config.yaml
head_dim: 64
d_mlp: 1152
norm_place: "pre"
norm_eps: 1e-06
parallel_block: false
init_std_up: 0.0688
warmup_steps: 0
decay_fraction: 1.0
Each number is 500 + 40 x the weight over the matrix's rms, rounded and kept within 0 to 999. Layers, rows and columns count from 0. Numbers have three digits each.

# layer 6 MLP up, 1152x192, rms 0.0686, rows 1128-1151, columns 0-191
492454489495598502499431568489505511555509572500521492454503520435494530497492433451470475524478481457465548407499449494536521448440463450485520482477547460440533522536442516589483467528448483433537477505474467480477521490539488463528483441438430436454487449487551456546426477490547433449478488438563540426472491529519514499441513434579499456520527487500477429513520493482447563488474476520506547496546488525444553518474449546533522539583454485446507514553514542503481529514523511500501476472506586516515513559496498525518524426502539504417505543446540500466445428457449511424
461527576498492517451423474478488591512516466528518644475424498572543507495464494551438486500483548477469451511602549514494412571528525502524467518443494456462500439529499495446395466464490525510486477520479595427471565481561470503541455469476446494521481475518538558434473484488489512547548514479473484481466537463476489525425506403496507556526518556476469515540500554509495529468468469538444545442497544443476485541478514578529534503526517471566577537450444516523537528470541588441475436525482473557438595504501528463472489371510543459514497528542539458441559477549504423553
498538509448469463532468494555480492539502543549453544504512440490527486455546461539496467508382470491480519475525433483510486555538514627479439537498483477516599450575477462511536472560478473584447511511484472538548537512494546537529485432498507567499472488555482500506560476461513500485545483458552524498477558535523411483455478417527472507458548585485455591483532512528451512450489508451482548476544546400502441515509532567468466511419531521494490462525464475534448467452504585446546454430420492526448545521415523546480539425515546494441420495481512477470472528493475518545
460481432451531469529409557462526507482490460475471487447521509505442469509419408545487524482511519424516462550455509552454574471548539489469451573476501523480548491553483484504522437505558438548525473537546448562489399525585528508449448470540469448515487535496530546421469565488443470510520542606378526553531511440534433453455470490494475520480489477507505523585511517507502472430528501473523497451487425438572540474451523486474506514497527504540440558545494483544496444457491467558551547513501519550493462503499525478506473576446507604426542528533546529511571533449526521556
580412533459579473478502597504446533587516490472439539437463535481477506611554550513566560551518527559462410545479441488398458509418441480569392520398470451482500504521472502505549562487514532496410541522420475500551439438551505491497499392467493385461511509541608475416408476474457538492458593478463499491494550576437490449470507469519416444642496567535464450488523513523518527508498399515659528502520494470442482454489401562535492519491582492546479478439492490441503502496446549458535582525482498550444554462475501575549517483501402610556479465448457418492475584547465567469
553494516505539473506427456454444527490466490576509503361468466569485497567430477479464520447494477444458447456481448439557412460443424523452494490436396483558509471488494489578578535466459496485540463545496511430522568509420437437509467408499517516486542506503485474605531522549525445468537485465500532589478516555509513490539511486451523520578423541564490507514526488534514487549478477521574498547559548465510535448546516594490520475433524518543495511529511519548561505613419428491531461512558547455553489573510495464509540498449538510536535432481512443530536485498536406451
571523548495487496499493480532487536516545439471543461475453537510451464533435495528453519506534464547519456519455531472536496467526538403540496503436530437449441474536481571456435490408456486508473449499542530538578457426463456544537478466439562491484480534495432529466495479545510497449579506504509515529489469459440481454489448524425510514468498440466541529475536444508502405559491468474568546618476491521489546497523524513464518463470547483486537543533481492494481541504449477416533481441543470545491504469477582518481567520507513477585577531521435536472418472506462582519
513460564470441490496478472467419503455571549502437494448497484511534524457555518489491495456464539426435482445451494530487496554553477506581462500538539501475477540480468471550478501465507543541507478572649577504452530455476501563530484509493517436525543435589537551553552535422531550637461551499539542528491494503474484437442496436515492475557474517506426549467482510441461523544563457546432540529534553487510495504442528506494481445511503504517528501464503480553524446485441475498509562474449500527494492558494432532500457493533461444571498481496543559546518500496459464469
540505477471495456510544506502465505453482448546537527556544499561559540492536498536532584486415529450516457460473513506464448489452526552435532504523512556522499470505434537487559454469509506444474569497590519488471491509462490521526500463474460416523450483495527466560384469500518463563517449558523500499514528505485512479624434520514518526430404432533458509519577551502470502462543474492389457568402436443520515563475451498587490539468547510451473477569536461580466525453532452556459543525481466536466504459520504464522524555582555473516595559407501470473491494486556470447
461494503487505490512416516478517465438476508568534507518484511504526514394546483461532480566524472480438485531442433395377428493595530525413458549509528557520494520500475588490523472444551530598531489480535475552534552486552488570526508500443472476532546531488562445532537490496538482518432448528492461517493460545570508447488422531565516510496568483527473440541534511559513500468533548466452521454535486482450525550462495478410558561441505501519552517540473517551490519466423527531488482487515538547514519538423436498420520544451556473530469480467443523521516477445480527561
573482536442486416512529477483498491522484504533405516529511533449434539505547514508467542506555599580477456517495570539477521470451561483490490512435490564437575457494512470573545578581515497480517455486554466552472457494456410457510560422597543481427546566541530507454538506462546413422452500509491539553466563475524423553535398416426544522524504516542577566568430535538462506524545563459443498413467451446529471568517445506515518514473598426540573471501599570478456485483562482517511466471429476594464517505466506581509475451568515469441445530555496513474586424443533485474
515529448452498475488474544513455531521441497489502485468559455531446442521568477489410542431467546537538508398491496432513472493484466472568510583524481443540558507485486514583470439506510502489544499397481519558523485445466501520548518544549511455504518456475528506518467492503577493521590520522474454524536499517435556512523513555515421518505481457543507491489515530546541565539518519556536468483418468496450428369474435588490504487499503508539537575551486553572479554497492434582584508520448550445485534441529473567503566493497437514516469506537449463510524466505522619500
499545510462477443560466500595490489529524536436503560550480490500526471452463534469512469464557539491491464466496454469530468525461496463510473470445484410524490499514463483542509446502520488476495519490497519453563435428479500478469493478519500503556432520517458494487413520432547529483531482479522491510520552466469514533457436472549443509489435531509455476573464517517524464523489505483539524577592496542502511545543427509503514456492433495535541527525526481498523491437523565554512482497536456489509540553426498484503505532528464532474397508517532494515455461425530480451
427446473485496472550511474515550507507425481539482525477488512509539498454474536504404519457497562496512560495457467508516476483510521501499518493454488504487517508440498502480545454553521494395521533513459486535564511492476527466500504486474520555478490459561504506547530463471502495577530519516515472587539506468453578460447448536551520557460518532556463611492532505480512498545533538485483552470462463500458522528474490505523540540505476375491499512550475518531554497464455550529461525526528486523471462549420469572523444524505501530453433470576470536470581470478533491530
499491536520520540534528452600503514503537475541476397477548461448538539525566466488484445458651511542500420479460518483477500475514481495509441544542464459501524406460584482571484431499457536481411451420489492496666402530456480537537470457455496507469562466464557570495481440595561483515595591463563505522511524440486522455468416492549560516495516474550440544488555475487588470469527407407528528533528463471455553552494525528506485478489461469564526503512553507532550518526446455580455569461491615512529464518471444560523541496450505565493534483497492480542387447375587479467
490518553543471486522561532483448502518438523531544541511537523448490463500453530393517407475538524469507515548465479462468579548511451487453498545438468513522471421452455480428482547457538556514514487557461513470505545441448450491500502443528513564514502562525520537489495476442533501585498581464581460522520456456566557494422520506437486493497541490489527509549489542499498543466441557452433614443493483534534464521472491431513497500503583607510427482507493498441498573504503530483500427475500477463499487510472568473421436409540554553520474557506565467518464504519456455483
521541549476481499567481628517442517441425525519437543505497429484428482523436547599462541496484563481447430537459500449512392503507459506565503474520513422564568503518503488477424537536503442480533488455460504560439523483552557436439507535503470477462575491541575478443536532635536544532467510481464500476461539499544569482510510450529472514468481505556524464514463454518480553427545543490439514523498513520556509521527476556556498525452482527520498547505471582424497484525520496519511517493465522500480460484464524515502533509507514565444517427531517525502519527504472582478
545450475454469459464594483441485463507465549474527467504530507544482448513523477514487471551500510467535503440485550514574471471519553507537480495480545523488540482407515461438524504501530514527414478475384436566542436541503461417447530503426551456474496495488554562421578523534499508449440463544495514498502515489546464521462565457492479484468532548440510504411524466491508442587500496508517524509475502548534470449526501528465544454458524554483505519537488482452544484502456509463492479462507504445513518401484516531448523542487492586483515498528525517521538430541490452475
484457467492546590577508485513507471514509516541480483481438565535486499529509492494462543516442489439518535560481557504461510547537499529477444489553559532565495520494511428435548517502471492532523472484448450384527501495494457491579535490518523456611503544432503504464566474542498488543421449561489423487526553554536462508488499588476521476514502531489582583495507456556531464452523529521530478425468514429439531563487481529551461454508499459581475487491550585538475522470472556579528487521507522534514563538484459494550493461534494484510550520511458553506498502484505425499
503489568488505533564487489509557529487541510499464533467495556533508522498460462509410484549527520554503514510483518494499465495486494530453487522518484534467473552426392479525435454482460488449531509493483515480494542509469533511478492475484567493509422519541499537462503498504441543435495479555493463518554472459526470464506490476496460565451510463480525545576518524510436508534558553508556474569445452500470554497545554540530507451533573439482452482518512467550503461540484560556462502546508470519449492491461459523418564522505503534541465504533532499485516468538477531452
507467519496466449439547495517459497389519541476449412504417498448551506495447530558478530499511468467448519442478455456462507553525458469510521457500534420481506482586386562564492457506567539454533506464534487511457533559517544485553477523463504492534572476529468555497563520462506498544500492473511494495460533489492483528498486539544481581552547530569521513515514498534449518530442540488536533494517448517518553490490521411541501553538522516429543413499483493513491566461483549485535479513480473482449473502428498511479515532402446465539500395543540524496506486534503534488
524469496520532466532523523430428463522490452531499414547454487527514506472461419529536460469512458547524456473540472441472536455437458509516540488433527509484462465470432539462495523468479490559395455432481535514442548539453511480531527518515496503481463428444483465545541453484545489462468428470512507497481530490496572511515496476462607527436500487445437490449547594562514461514512472551485444484516517429496454506482508512554549551413584492551497507460527486610523508467503514465519490453454417444549530502502447418538455567556523494547539503468459552578589499504459437408
494472507442488506559487467535511477547449469553545521504539534480529498460532594527540453474467567499547557498457569457466417530476498507556480552491564414492521499517465561558427503607506506487535463510524426487474527546547478491493550461436571472502448469525542565505527527456501550533479510551437562518516458480509516485510539498504562489498481517581562541516546509577504547502455648495447521513501549585477541419469469539519452483526539517541466561541552562430493477548530503483430522543509545508509511479473546450589504585485528506450505521570504453495421527521568534484
567495507485532507466562493537514499452520488478494594512468484508538569504538562548523507504526530508555465447468461491529452535498483560526523504566464452486556513514499492498479460473545529467503559500508455515482510542450563413496454462494524493485517446488469589490495472507425517487491500523512528506474442490552431528501474552490528516496513527470511516463552475525484480461546458484532585548456469570547472467445506533473461472472517493508512565479536496461504544492525482551500491541529530548502529538504525517558474539442482533520456545501512520537473505516457423502
# layer 6 MLP down (transposed), 1152x192, rms 0.0687, rows 1128-1151, columns 0-191
469442532520561526514452491446508490477488564569510462524575509529504545440565469497517450521507478566527490436551527531486457525424457425512486472486517491526476553519443466520491528512519497449485497465504510472526517492508527512538450469466528586545496480477558483442491528524446474438509496518513493504480496513483493492543503520513483478459472566558475479507558437552464461504528516518543503469541538535525447541525457501484459477565440485463580496422521490519507454386537483506527551528452465482591526473505451558578476546443523493446483468516529556498518485521530443457
456509532512470486558508478543483515439510497487484497447467491451499556532508517429456504511445555458516491443507508456491429470541512506498499563515516512545483502479530504554513536471543466461556388472465449477479537553411510519454489522500552525517481546409462534460479389415467464480487506516499499493538544489462442423428570451478479597542469518521471518554535524516481454503468509550493468514510512496518482540437481511500429524486540521519532535530407495432571544525490552435527492561453456441532507591552542483428446471499480483494503557477502506429537529529495404470
498549479515473519471478516503524550502487517551445561554459482483525521447507508528485493589427479503442526526477503509550485412538489516510514501453478464518476459522518542513539521506462423575498496579429505466527500479456510519536443520479474563468475525496474577534438573494418511533504477510535424522544493456420500522446494501482514501475453534535447552512527552539522528534477530467465547545524509481485489544492525487452461442550508595449559482475547445559472468562541528469473504395442481532477458526536509557539552476508574487495500520466458547462462557550510430556
490526460532564521443501552522549475516499489526548484407516434441560471417496495474451480444568538498491460469481514571529504465494485427493550564558485542471544482443465562544524494493469491567443510520571492554553463534527491491482472507408576486528533573530472452483419553489534473485521544479531517482468525545484467414455554530485440447475495517525521499557456516471489433514553581533492493516379442514494481533459490567504482553504529466500438426414465467489531431490456533459452445516521605479461495484494502501445545465460506496501485571522510437442525518453502521542
555555464529585580500479500587500507565583503564405484515487475468491578435422408438577503413523563530415520519445540492464521482529457513457471509538597558513538474570464514461486489491404479459550447431478552545525488507528440486445566614393520505419504525491398557512536454539499472435365500492480557448480552437510496560622484517481563466572566578471467486439489499526512535562415473540513523503510491469415476552431480424524544539574476527477477474544413470472549487503530530478520516613531406520602543448478471528492599547480526497482522507379540543540512527513425512535
513427525460520465492530461611556555536483477565457522531509457487444445463477491490502502463430471424580530542454551560578492503567534556461560509606429446524482485512480477531436495542619583466512497409474550474528497529477545508466463489524407521536495591521548452525498443532535528485505505502514512489494498518573547525515570524509504562468445480432542502500479493473501543491495458518474488531511499558395491451479442481443464482512535492535485482391449479527430546563573432479511432506491504497503492483542485564515451506454530511441507519560456481454500494536535478526
510500485533519520471561497565535491472491535497581543520400488537531487471524560463473556501568467576569495462526485475473506516489526467480515509532547477537546524424514469452538532591540441513488494493448495443553503501480455477491448492445504551592460512511533574441514487459495573492468506515524523551520395588466503463569468577434473495444452453568456483449507437544485473506513550405554532499523529510478478392449534495551501495547550509530423410438518562515510514480516484523534538507552414548494523435541487460510558462558526492497439471506487480531461545492492495537
456445512558487511492508437439585484497439513521488469488440477516542462491470518482469538504498468531576500520477451413536530512512528554493530444528456520500474569475512455503507492482426535414529432546529509498559480460435517561446490544408519509465480563480497442469503414518445518463489456446500569563511510470482495495524543477461509581490571459499562512436409501460537401444525518608531486530474484538513518507565494459499444530499479476510503515479468532505530448457472522422488569473503452561504495510501466517492500501503536500477452626480468460530415414492572526513
492535488519455573502553515553475575519481418506557516556439521541548451475463500447480458466527591516468509564537460540498554487472541530502521571516482523557451429356541550446564446444471512537575499531591567530470464552480399510453469491576515537534533559421473476481465565510474494462526434454460555518458474475474494415596393491529526484538531503432472522545526441500467558454396480473488509482561555418400508634461463426526544531498470499495402521430456458464451512498469510600459586503502509571502589527561389517525485556467538482585549503449478440424485460532529502500
475501400387427459491390500517510424509489482443431504521514545559499518510533455498528451499536467543441495575555444504483420503475439474448415559481538525472596506492473494490587533510478456487468521538485591450451559505590494616500537558447488487534512467487492548499533453505471496431496491572528581551552409461581485553477493538504466496487575527484432565448534536489474521410535465487488535471559493489479525467434496525410553477595420541511474562553423543451423499520528486530493443521460527480490439470586507459472488487559529531465520532446460506533577505438531465476
405499501467469561467365514569474417555544463514542485490488523545471438468529571462454475467436443516541525442506526494472508510518534454455558457399486508636482544413557431541517536499505489557516519480394549455467476535539522504451559426571422575453473494564468624487516504539482459463437577602455484537531462457433470539513470451490448488578562449514474602568467512535411590549574544428542522551462495442517475571516445499453483483458563502457594516512559519493453434533520461510516476475512430608501409512502561584511580483517468522507561480565522492459520431436508410478
467563524493518518542553531461546477493552522523497527467442427471498503503380476499570476439517485476549489585364431553485510447481515505516515566496488446516489445512549489587482448550524536478423486545527494503434486423458524516525500539597466536495515590510482510481517477487556522526516497488495497486489487545451476485461470450469466508554481512507517561527500571453498506439504479535533455520474524534484461477492437421476525470536570542453511424479432498481470477536479493489502438537494519507493561525525493452570450473544573450480486538529478472461501467587547519458
488482523559529521567471430506537444463460524519586489463475553547551457520484554524453525479484449567481471460589477471453471524426504562511482481460478503520469463477522526484561497484567515551506474562562524515489484521480481441508471468511513550450531465533479420500548462559514562490530457542512503579586451488481492521490553505550467450516504509551459567539490462471520431571427508498481547533480579575460637570586466440494518467465500610598525504430480448483579464497498453490444519525579483542543554501471484513462490560491540476503480435593492584473496434465516543547
482517536462518457575448539494504504525505522505481490591450547477472535536525487506493578468596471544554430484517470507487489445519498507521503505490516479471499536463569472483457508565440500424519492450497488505424512440496532524478568550533491535469545489539500467519516470471526527464546547532459483466483421527452526529492494550572527500423444470442478527488499533510466484450528517444494475535454528409516461397465503537515512540482524489479477458517475450511539469515488548500471507514491486518495530459511517540496455455518504503544504546530415442467547511517511462502
461424421496548488454579416540486497451494568505530423433430512448415500469608461587460410413516449440556476522505512524460671483558461513511497517471457468449465445525488503524462435438467490483502488430611575502512492511452453567472498525435473578490491495522572563403464433513430458438487508481522483460625531489495507497571539525518548440463490439661613399477532496442507535531514420520511521478616509517369472529542506565462480516525514499446562521460431536446506464497428469489545500411449617504498430475483489432532534433527549511533461514469514442410401419538523516572
461509455551522447503570546534491445595523498538480528515489506517555501497556478495581435410546456486503471479475459487549527507470517497501476533528502513438451496473484511497498550481526466568455545474457484535600567444502579484413488497507501437503490617532476491560448437501532512537473512453474488452506520526458533461513569515477445511457594510511470526539470540484461545501479489465533515464520483505498492499494595525452510461576561501515543461502484489487479511511519492537483509539442465488477553454525459481444520488455488430512561572456518497552561562464435477487
526530439524558515483564551494515579508522494490492546546482509491473487520529499538524455505490513526528554490537505513511538491544513509538517509509467570457495514531585463530444490504508462453467477505471585502484527504448503459439483502439467411489431470516533471570499586470530541497542521496472508530475464570484480580479508495519553467463408525449527478507441525432495535572610513461486474565552514518441481493489496548476489436513434459463428510463506462538457483549458552550520446457516500562499506473533480436510473552576525597415461476490482524612545498483479595472
571487550416528492506392507531615484490475510507567494533450514568508558529512496514508463558507450517476498508478476482451505486497520519503489504465546475474523540475488565531549500519501519577482485500565524544454471493557500519475546472513468531533458515556517498530512578462521465447570513467527478529542403503508407471466430438501534467532491557524470587498537517511421508534474509537447568536503410489440531437509451540452509536567481469498562535423453437519565500506481483468516552526479519531525455530550501516511557505490520461499540421441507482386626545511547473492
499477483528502488479615506441458539469554500490521509520520542550484541510598526512571494455493474549470461430515471487483523473457429546496488506540471501513496458503456575472524504467486458412453495493426468543476547517528462501572565495486467547503436472509559462524552490467549426508523499540511517503527507589509459485531467484520520475443488532519528468458433486511532510520460472529502496569424444396504494476468479511537479428472487556582484474472464466466480496489483509540534510476511482505475478489485519547550476555449526502532533492488515512494517497506496512493
483536558510554518482523536497498522491545475507500493451522545507509550529432510515506505591480529461496528532552515524486500459488515478460478481520523470523497480511517503540446544547456456524442447514443481448483558494502488422515527462522447591501510491446476502469507548532445535533416441453519442482514497422514498513454498510496494505503434506504524501522525483504496463416528534538506475516493453505495505513481592487479436493540526534444466480463483549462499533536520504485547465461432482478520463575528473535482543485516578471486490506455474513531549458517487507512
479451453458529412421531470514466493481496451466502498494481431620472572506499523478453527478564529479469500498538436513509526457421463534467482534463471559490474475533435536623502466520530449390434511537498576498501536507498479488538481440490524519452468514574490505495440446490518454520513498476523449471495555541498466501486520547472496533585463555511526442492466452546526485423546465535524519499459527502533523557454524484552478476446502489498466467481479533606505459500565489482443489444502453460495536542565511528515561489514496474517502501494505526491420515539523472524
459543482462515574482574502470506471484532494441629416521527457517487533565492446428475475513510568557540393598498539542483469492437494504511476497507511555463463536525495559496504531483512460653468466477558553467550541545495519459485473508439510476498561583551496534474538520483511513489539467516458474502510504509381527426503466539493532457527557495497486505564445470471463477385512474483521512538501492550652459418433588495526476462552504535408497472482412486480529529504463467433433477496389408449466463574517534524479422484507480458428518502477504510464543492525443484517
489505478490540530538450448521448414467483454507482496528520455568559556505504477435479455474521577545502585503479504503539466435482563492475448506518516484547539502511503562561516453416532519440570508528552557450510479568432418415460417528470540551478448548467510496513483581506534448473467506539471519504564442415461525509466555549445549465553488523502498462538487499481468479457500547480491575471467512520475499467512515579472567456449453435521499451528476535526487462515508569439417464531504583471498544546592441511595516518496487467536485475481470540491494441456521442461
525512506476459475443488547601504486475470471512552568449501521532495518491522534538581518507577501565480531469489499549516462525501431460547502468548430442533509506471529468495517495448588508411543480551418484497513465455495559505452485547479547476587446543495543514463549535510527459495514535504504490479515469456404530464508537553487492519486537502499530530484486486504492529484444474474485488518539483521460509463462541534518433477585443552563527520553501506511473474528479489518486503514562512471497496525525594504520511493476536458492539506509486525514514534471514473500